Part of a small language model's weights: biases, a variant of SOAP for these matrices.
Each number is 128 + 24 x the weight over its row's rms, rounded and kept within 0 to 255. Layers, rows and columns count from 0. Numbers have three digits each. The size before them is the row's rms in percent of the matrix's.

# layer 8 MLP up, 1024x256, rms 0.0856, rows 691-716, columns 0-255
102:114155154151120135090117132098160140137122150062113094129133094132131184089124083068159166140111113109081070122111153125156129178143140117163127129121129140135140144124118111090128142138164099134095071097105137141154151139149090129124099130159085145121098114163131183118119135147112100119151126141135160150118149117129087116114117104133125163120127160095121073130129114082161140137097121122097112138110086149123139139168119143126141146117145149126116127111151162140157130146108125107117166129127121094167083127097135102112129129159136127112099122173103135143150105106130179150157164135154141066173076128136107113101143118123118144088094117140140119150112107092115165179140133103128095120116069109158122099111110127122102121142130099133124125109098107126106106149138121
099:123116163114114113126125146109146200143078138110127121117105142164134120135159094165152111108141120101097153161156137142204167138148118143110126121107141139089110116088111136130140151135110134115178142128166131149146127127129123113105142114136132114093159125118096103122157117147140158132136143116138126116154119122168155116101126092172121120121112133107152127107096100148118164107176142124116118139107121114148107118125128111063157168087111125174135112123175153146160164133110127142092105128122121150134138153095156122100117097178127162146130129135116157165115103116102137167090111161122111108113105149156154130076091140106133144129128173097128097086118114100165146129128115126137145086119149143108121132135092143125065075156120077148133113155139069180134149101149150
094:143135081092119111121135075143172138098118097138154131150108165124100124084177103163160081114134122109135111147158124103137087124110090097081089133084103157150161123110141134164163117119155107160128102169152133153132127126080164146108105145133114107163098112155104133128147095132111151090185171122105120202137121134137146130172122149141098134126086109119122130110125127123108121137169131126120123110100099121130139093098111120125153162069136114167141120083129135113128138151143134096138124116181102129142110103156115131142108119170107118115125163139137164142120105149149180133137131095135167149122147132121121131120097093132144081112178137115124157108132114152130158096140177123137141114132102133154119123078097154150107178118141123132122115126156169142120114150110123
095:109144130112136135084152137164144108137088132153128117097108131128095151146136123129118129113136113113078114153100127125170098117143158127156095119116120150128183132126117123164153126142138104111122137161120107114161110181160100153146151113138128188165111125152148160140162106079162113124145163154107143146155152131128109109142117128135139118090074120155106105118102131129172118096119134093105192073102100108132124146103107102114158083110090112122095126121121126103078125191139106096128121139133146141136162127095141153135142124151111137077084148124073121147161117159072170114106105112105128112119094092149168113132160143146103103143123145096118112111146109121139126173154099124127142115171129143134200129153142133122151118117112143132108082160124131124144163143126120
099:116130124157125100136125105111131123130119137143162081120135094125111176173172101120088142135127106108124132148149120124128157143126129176158110113119117057135110145121163167125123124143155136117161150093117172145102130122101153125131111134077129130131092121083186117127136123117119145135130153098113125174137124155133096103138125141114123110121114153086108136143106116103130143118167084146142133107152108128156102128135144127082107157138113197079113129114153204154112174104128096135138148153174156127151096137082173124147133141095093138112163126123126156128126136118090132134161121126117137135109100101175167149150173143095155172102134139164132098109103140127125120166123143173107119090119126124166125107095103122104105137125144094111111111167100139129156134091166161
101:151119151110121081155090134129137136076124115133123087140147126132115116085151154136080149175172151132125177129127147105113157073125071121111119151092137129146122150105146105155096153092127158146121159144152114145148171168122151120146120140149118118111109114123158116103140105142140129158127107117163133108123141110169132121120106123138111127126163139109136169140134142163065097166114131147072120106117132144138125154132143120137131151105152137111176138140174122123146166134121160171146162152117122137152107093126122083150137101135110122194101140104152131065115105112092106139110134101142104097169136139122150135146123138132103151123139135032124127124165118130131155079144092087137151164139121088122127112147157142138131104108096132112154151092144110119081121133136125
105:126128121108145142183124120132093135121123086120142117115048093081115137092116140132129146133167141124132106144150125125133147080135113132133103143082155119130121091143123099140108119148125131195137131130094154140113153112128161118080103144142138129124100118194141098142140087154119124146087127129150137129140104144088144143141095129158170112090107148102096161094134119102160118102146069086102136170149106149131082132153126143158155118112102159137137130155137102147119106154121151119130102135156094143093104093137162141130117138160085110127086125153151151100132146153122167119114119116112150118133111127168091124186117103157100165134110103175123129120141125148157148109114144109103144136138170146134123155124109118109149142135121195119104126155148158077164092113122157
102:151130123117156089144128127115131123128143126133103139125136128149136117106107118112141121096105152114104122168130130154148165152129133134117125140147131117129131173154133097111110156126157162106097095134135120169127095163070119158112105148148177134124166086142144128107129125061117130122124089115142159151138098118113154172120129099143128156123119102128163114096115105148109108116137123094119151119120113123087126097133189115060141147094144143134125153154161120135135118125103128096099142140149150136115105107155107179140120140117119090143087113140140173128131135102143144153153118154137102157107156201099098124160146135122123174125135143130151159095109178128094126101147159142131120119092108109162128080140110128142062069188156140078080116158118114123110125150098155
105:093083137115124131151134102090143137133148134139120162138137091159134140116129104136123123113110131104128088105112104131138188141136133122125140105116136149139074107140158092111150170086136082132136137149101093128134096097095097140077115159139128060088121140144158132188186085113126124121107158113105126168136139126139118096133121117106118157123092114134094125108140155164112119146130114137142120172141114131105141122078085121129112173135139144109140134141138130171166130101116128097101097146146144134148158148150130163117110114151111116104122128145091121158150107119130155118140098162126124122066145132099152185133142131103117075095110127127127150141127161092129117142142159127112134198134117144170161136133124147148141132129141132138142100163146092172159206144148098
100:113117117129132111147152161174150123118083130146125108121098123114133102142121104154117111090161131161109121147116102137123195146123121108167088150103114142141112134157133122081146154114103126119153136174174154140199145125174131146123129107109143122130118174137145112137164120108116142096112125089108157111135122108100108109114146132134138133157149105095156162107158102141128135160156121100120124147144069154096079159110110149179136134113101126120170122125137110132102112098117177065128095130154123147152131124071139095124115135120104152099112137103141123108150132113100140127101164109117114110105104197136105134123120123105108128101145105171122122138191122111069098136119113114110139159119123116170061103140097066153138148129118116165144144131118144134127111135143139
096:099089100086137157115109140128114089134092153130162121125081137139130140166137134114113135165134142095117158178128110144135104152148099098117146128113151114129131131130145149126139135099088111122108142110083096127158128114138164167104139121110104155138120146144119169093125139127128126140151139124144123113099147147068105104127137161136130145146161137086151175160088143079128163131120138141145099126146099081106130105105099129159134142146141101145113068162113103116108116139129140125134129129095136130138118162119156134110106137146119175101074090122107179093164088101117162122186122123121143103167187099115126161152163139126078119136137138105106125118130111180121166121113106118129175196182114130110129101172127110121100124138158114106156125128117131148124093160122141
099:132092121099139165153072132125105125135123133135164122134176103123102108156089135170107149147120146139096112137098130120109114116121118105147115135158173105150104154137089129120140120134114124131090142096130111085162109124088117129140135107109124167161130109116157117187116160105159149092142090076097085110116128175158080115089119116101136098131115126126109152124119132097141143109156128148106131172142116132127146133129126131124152082131108136125125105096159103121165202098125107120112124146129115153144096105141122162167080118096138128102159098205136137135128136138145105130120122109151090152115181103107175133161153147111072131135166142118124108160097149151137121141102126122158160143120095143125117134157104085125146153118101136094085136158115136134144092083139126
100:169170090107131098111105125093120134146149121168196079069134096111150110108157109153080091103135147148156175126164120126129100133133134162113167162108147087120160107128156154124117120130138129078118116138106168155140136114150131124138096101131114094091082142116101182143141122125145119133114104162129150119097073125138142156170118103106117126070149127095158072174113137147141088086147171128100131145109132105136118154132132154112149152078091109094116127152156133151148168110098096156118151139144120118103110135137128130123129123143118114123144088169129115124100113111124155085104141173121134094120129146136139125125135111163111129133134142118100153090151145143098155145132105117073129145093170125111108149128135129108123121141126116135126144111113126108104093137076135
106:132141147178113161170132112115133131122146166150090134131133115141124150112108167119122087131135105147089126149136068099091084125123162155169135095118143144139132122149149116110170076147138130113079108143126130128120163152120154112077126124110164138130147134132145157124100166119113153134100121125080141110129156136205118126104087112085136142095103136177110092141172117142150140154109121117099102072112117127096132120170162116146142117161115148145176135111137118133134129147066114131126140134166184143098143141114157110144110140136135122112124125118139130100116064134109143153100131167127146130141132068158109104086114115112130096137081157134087133139142131152133167159100157157171103138137082110147122134112092120115112131152135110125140114098141150109145130155148139
096:148145153147126096118098117076163135159159165103131115131116157092111111165139148119140127102150115100088103117143127081150095101171162126136128099104150169123165109156122149094126114104087125146116141151108118140098115065081105141097117078113135124135139148168150182118147107126158119183102137148154152125122144136129122083145143112140137141132165132119156107094120175121156081141122172140169122133101142151107116087145129087146141114154115146164089132147119137113156164127096121105116136131105140121127129139162126114154124110121140157120170112157160077102079114129102176135100116108124102100152159119177152181165122091138124070153127144126094107137114133111151132159147129115120098125121144101090128142138141103107156160177134127147126131142121126138117127097126123
094:133130154127148156115119102095149148089171149121167126122172137112150111104124110162126145131130152102150132133132134130101151125126103172141149129115178158117102148154166130133135141128132096134140161111139116111091103153140148109115145111136105109141128135126137117147115138102102112106115144161148091124132115108116093104105109126132141162143142100153109120115122103121124110113157154125184082174183115131080159087131132131122162100114140126156190111106119119137088134155140206092085123098170147172151127167126131142140127146084163094119103158130120147129103164136115136129095136119114165096134126125121119134142092130120094146134150161116165156152141136143125130077109058123137155111135141170124061110102128121176188138150097145148116167134127169109125107113097121
096:123071128169141112144117125102156098102150134132111108152110108107150135110115099113119132105135125106124105158128103111117129151117163119119157107136144113111097133150120117090142094109078146145153159163128123135149108127131103086075103127163089133124111082097100104136160123148135143079088171114115170125121051121077116178169138131123099123125101167105141153137146130097101102149123109131115151116100134107113090093104126130095141121140091088139164154132131145096111105103096122115123132130196164170109135156163113142154133103126148100151126132137143143103114112126100142157133145155132119116123082115136107171195112102100129089135146127136114141130124120091174131148157144145184161132137085150130119125140102125159117125151094126094151140152139130121094155131083142
090:095104118106088164079122121080139087150104143096182167087126105126110136121122164122102174129158112124152143131121132122136086120121105166102077121137148141107093137101107108140141129135086094121159140139136113122156133154133144119142125165191098120092104120172081092093147124093130126170168137175150149164120138160179117124121128113129122129161132093121125127110115158147103127119145165109129096084149145120133146167127132091074114103126165129152146166133105130089123139159128136155155100147127120125154163128112123117149082110138119106139094134135103158103134164154111138085138088122137129112152128114153136130078116163122092081102155164132112112138137107126144130108092131136101150144113142116143139139132146151106146136140121093115123171166127148164128158146161079
102:116127118151109110120166072115083133142143103114142136116148120126172112145097127136144114100102137114122102120115131085136152173142117125147150121101114122187122137086117162071108147101148164148109170071155167112148090156152117145133118137119097134097114109139135100097095133126121137101091131150127135148145126103124120134121128150123119129088132125089131114087116120146108186127137159169132130105106141192138099164148161151111134112157113154146129062133111144121103111056123149121145137112135144176140116085127145114159143132085123128159082137147150177131138109116120132109123163105111127110140134106139139109120103119129109162130115171143124143173146121183172134121140139121114142145096132100102085131134100166136119113125109109139115098178124133150164122133099201
097:168128149199128139162152138154164130165118140120168109101074156142121120102132113092095121115167131146110120158120097133102080107132107171131153136159140178106112145092163095146115118096126119108090128151137121116128142155144171128153080148122144125103112155164132155128132114150111083098146107144114139155128125135136119115141122133112102053167100138111129118105157168149146157132128136100119133141136141089128141115151140119112147095137129120130152126094112119097075131104098120138114107108132133178153130142128117140108094154151116151141157109145128104119121100135131119188141158169132173164119097152107116102161159163113140124156079122140151108159145151123103162160149156139139078154121157128202161144120101102134154121140101130111143144105126109157174121143141132
098:110150139093089092118091152147102148133118095139137117111111136131151108156103119151115134145177129141115159135111115111091134153100152085164134118117177148100120109193152150113135127168177132153147150123144135157126129094149125120171093147142115138156093044149140153134129109137132119112131107118168142167090159112148100125138146121111149128118108101135124094105122135113118075131164154141139129122098157121111123189114125146140180124118112128116219128158132123100111100133147091173109121141104146111084125144105094124114107137096089104110149119125153144173123085166165143122078136131149123122114127131135147083135119088156139123095127135120117142141141122162135155156130143129059127118095124097128132105132105162119148122143119128075137110151149139147130106152125123
101:122138123108131094077109104123101184130154101113125121161143123158109082109116155113105162117128129134134141095095136115144097127126132140150077105144112068152132153159144165136130112089135126095120168140123107091146134130130072120186094156094117110128097112085092097144155126148132165128104135155114146136117170136123114140135105099140114128181123123099133135140099127156115111141153139133163119140084128092128143100152131114124159126159116138104128125133162076121115172092098167125120158145172172128146125134100158128135130085170144125130114126120071165138139150099095159137137109096108108121125146109127125115120101172110084105099097096141126132135117127126167146136119139151110126142115053113135129111098092115119169155115085102133128155131151114121153086174117094
084:139125174160119118121131120170175149139135136113166095133170156113146144136080140127152132097118164136124094121137138135073151095128061140144109128121132130139119133132125138164119122169120100136154128126107130113085122188131126118125129132116140126125130150136113112105173172143150125145113137152176134151080099095148117144115123159153157099127142130139106163115158105113149163134101082134104134124146099134122153092140096137077119114102118111119100125120143113144110093141110130099153116138143130118099093160128168147158126141138141111143109151137108136129114170135110160110085116123109131127059137158125174134150147095143142108101101128145091118154141153095135160104206147122069109093163116120148123124152137153127122173141149067078108174117098139157101102146135146
097:111107112125137101201119149123111146106159133114099115117129134177111126137126147097122120120159162143133105123156155133160148121101097135148101108113133156119095098129161107129128146104120093121151093108139140123170115146118152140122087115085111162109081118126144156108142101085159136071120119119164135091131125161104139146100120163136143142116128123132159152113127119142142128140174172058157087155091153177118128114131129167113148175107148129119144177120128116102152147126139101119136123130119118147053129121151159145131143103119106139118076157144141124097161157086153118109121132145175126131122102136113163141116099120160096122110166117091116091163125122132114115139185143084164138117092121179162124101129145131145159147104157146142125157092119135098137097127143097
110:097123090109124132139105139121119152108155139173119156125145112138100130144097109152091119144128163135064132132188128145150106135097132135137093151132144127146124117092143120111163119160140103157113104143158100100168116148077101137116108091116121110116121098151132098153154105109137179114113158132114139165136103101138125155120142149161127089134133093116176153114188163129112167139159146134114102130071143116180104110137135132125123151156128092130142108120128156087126145133139114162106166090094094120094105109114112167166104086151125177095139108130110141150185109106176129139105150154117132116086129119167148114090148100138159157140144167136108125122134110142163106138127150116143161139075131120150145083081092121141115123125169158125132129116110106152111118147130101
088:092122120133130096135106121112160121097138097157187074141157132119099097107164183118158156120107163123149104095097107146078167118136103126148109111133116124125105095129150137164148095117081137141087140103125144147141140112148097150146142145163116138117136111134067156151128134149119145127148130091131143163098162085144109122153125148105111137112114130119140115116146110143163124158083149115127160143146113112087158089119086097114113128158143139128159124150163152111163144121146155129094126132095158102089177129121110113116144144141135142113076134084126144130115148120132123084152122108123113117168135142158154121080107145106127134137143119092160144156121166129113107136140141096139110114184153115094087140116123168163175115160125109080167135108110092108082123113165105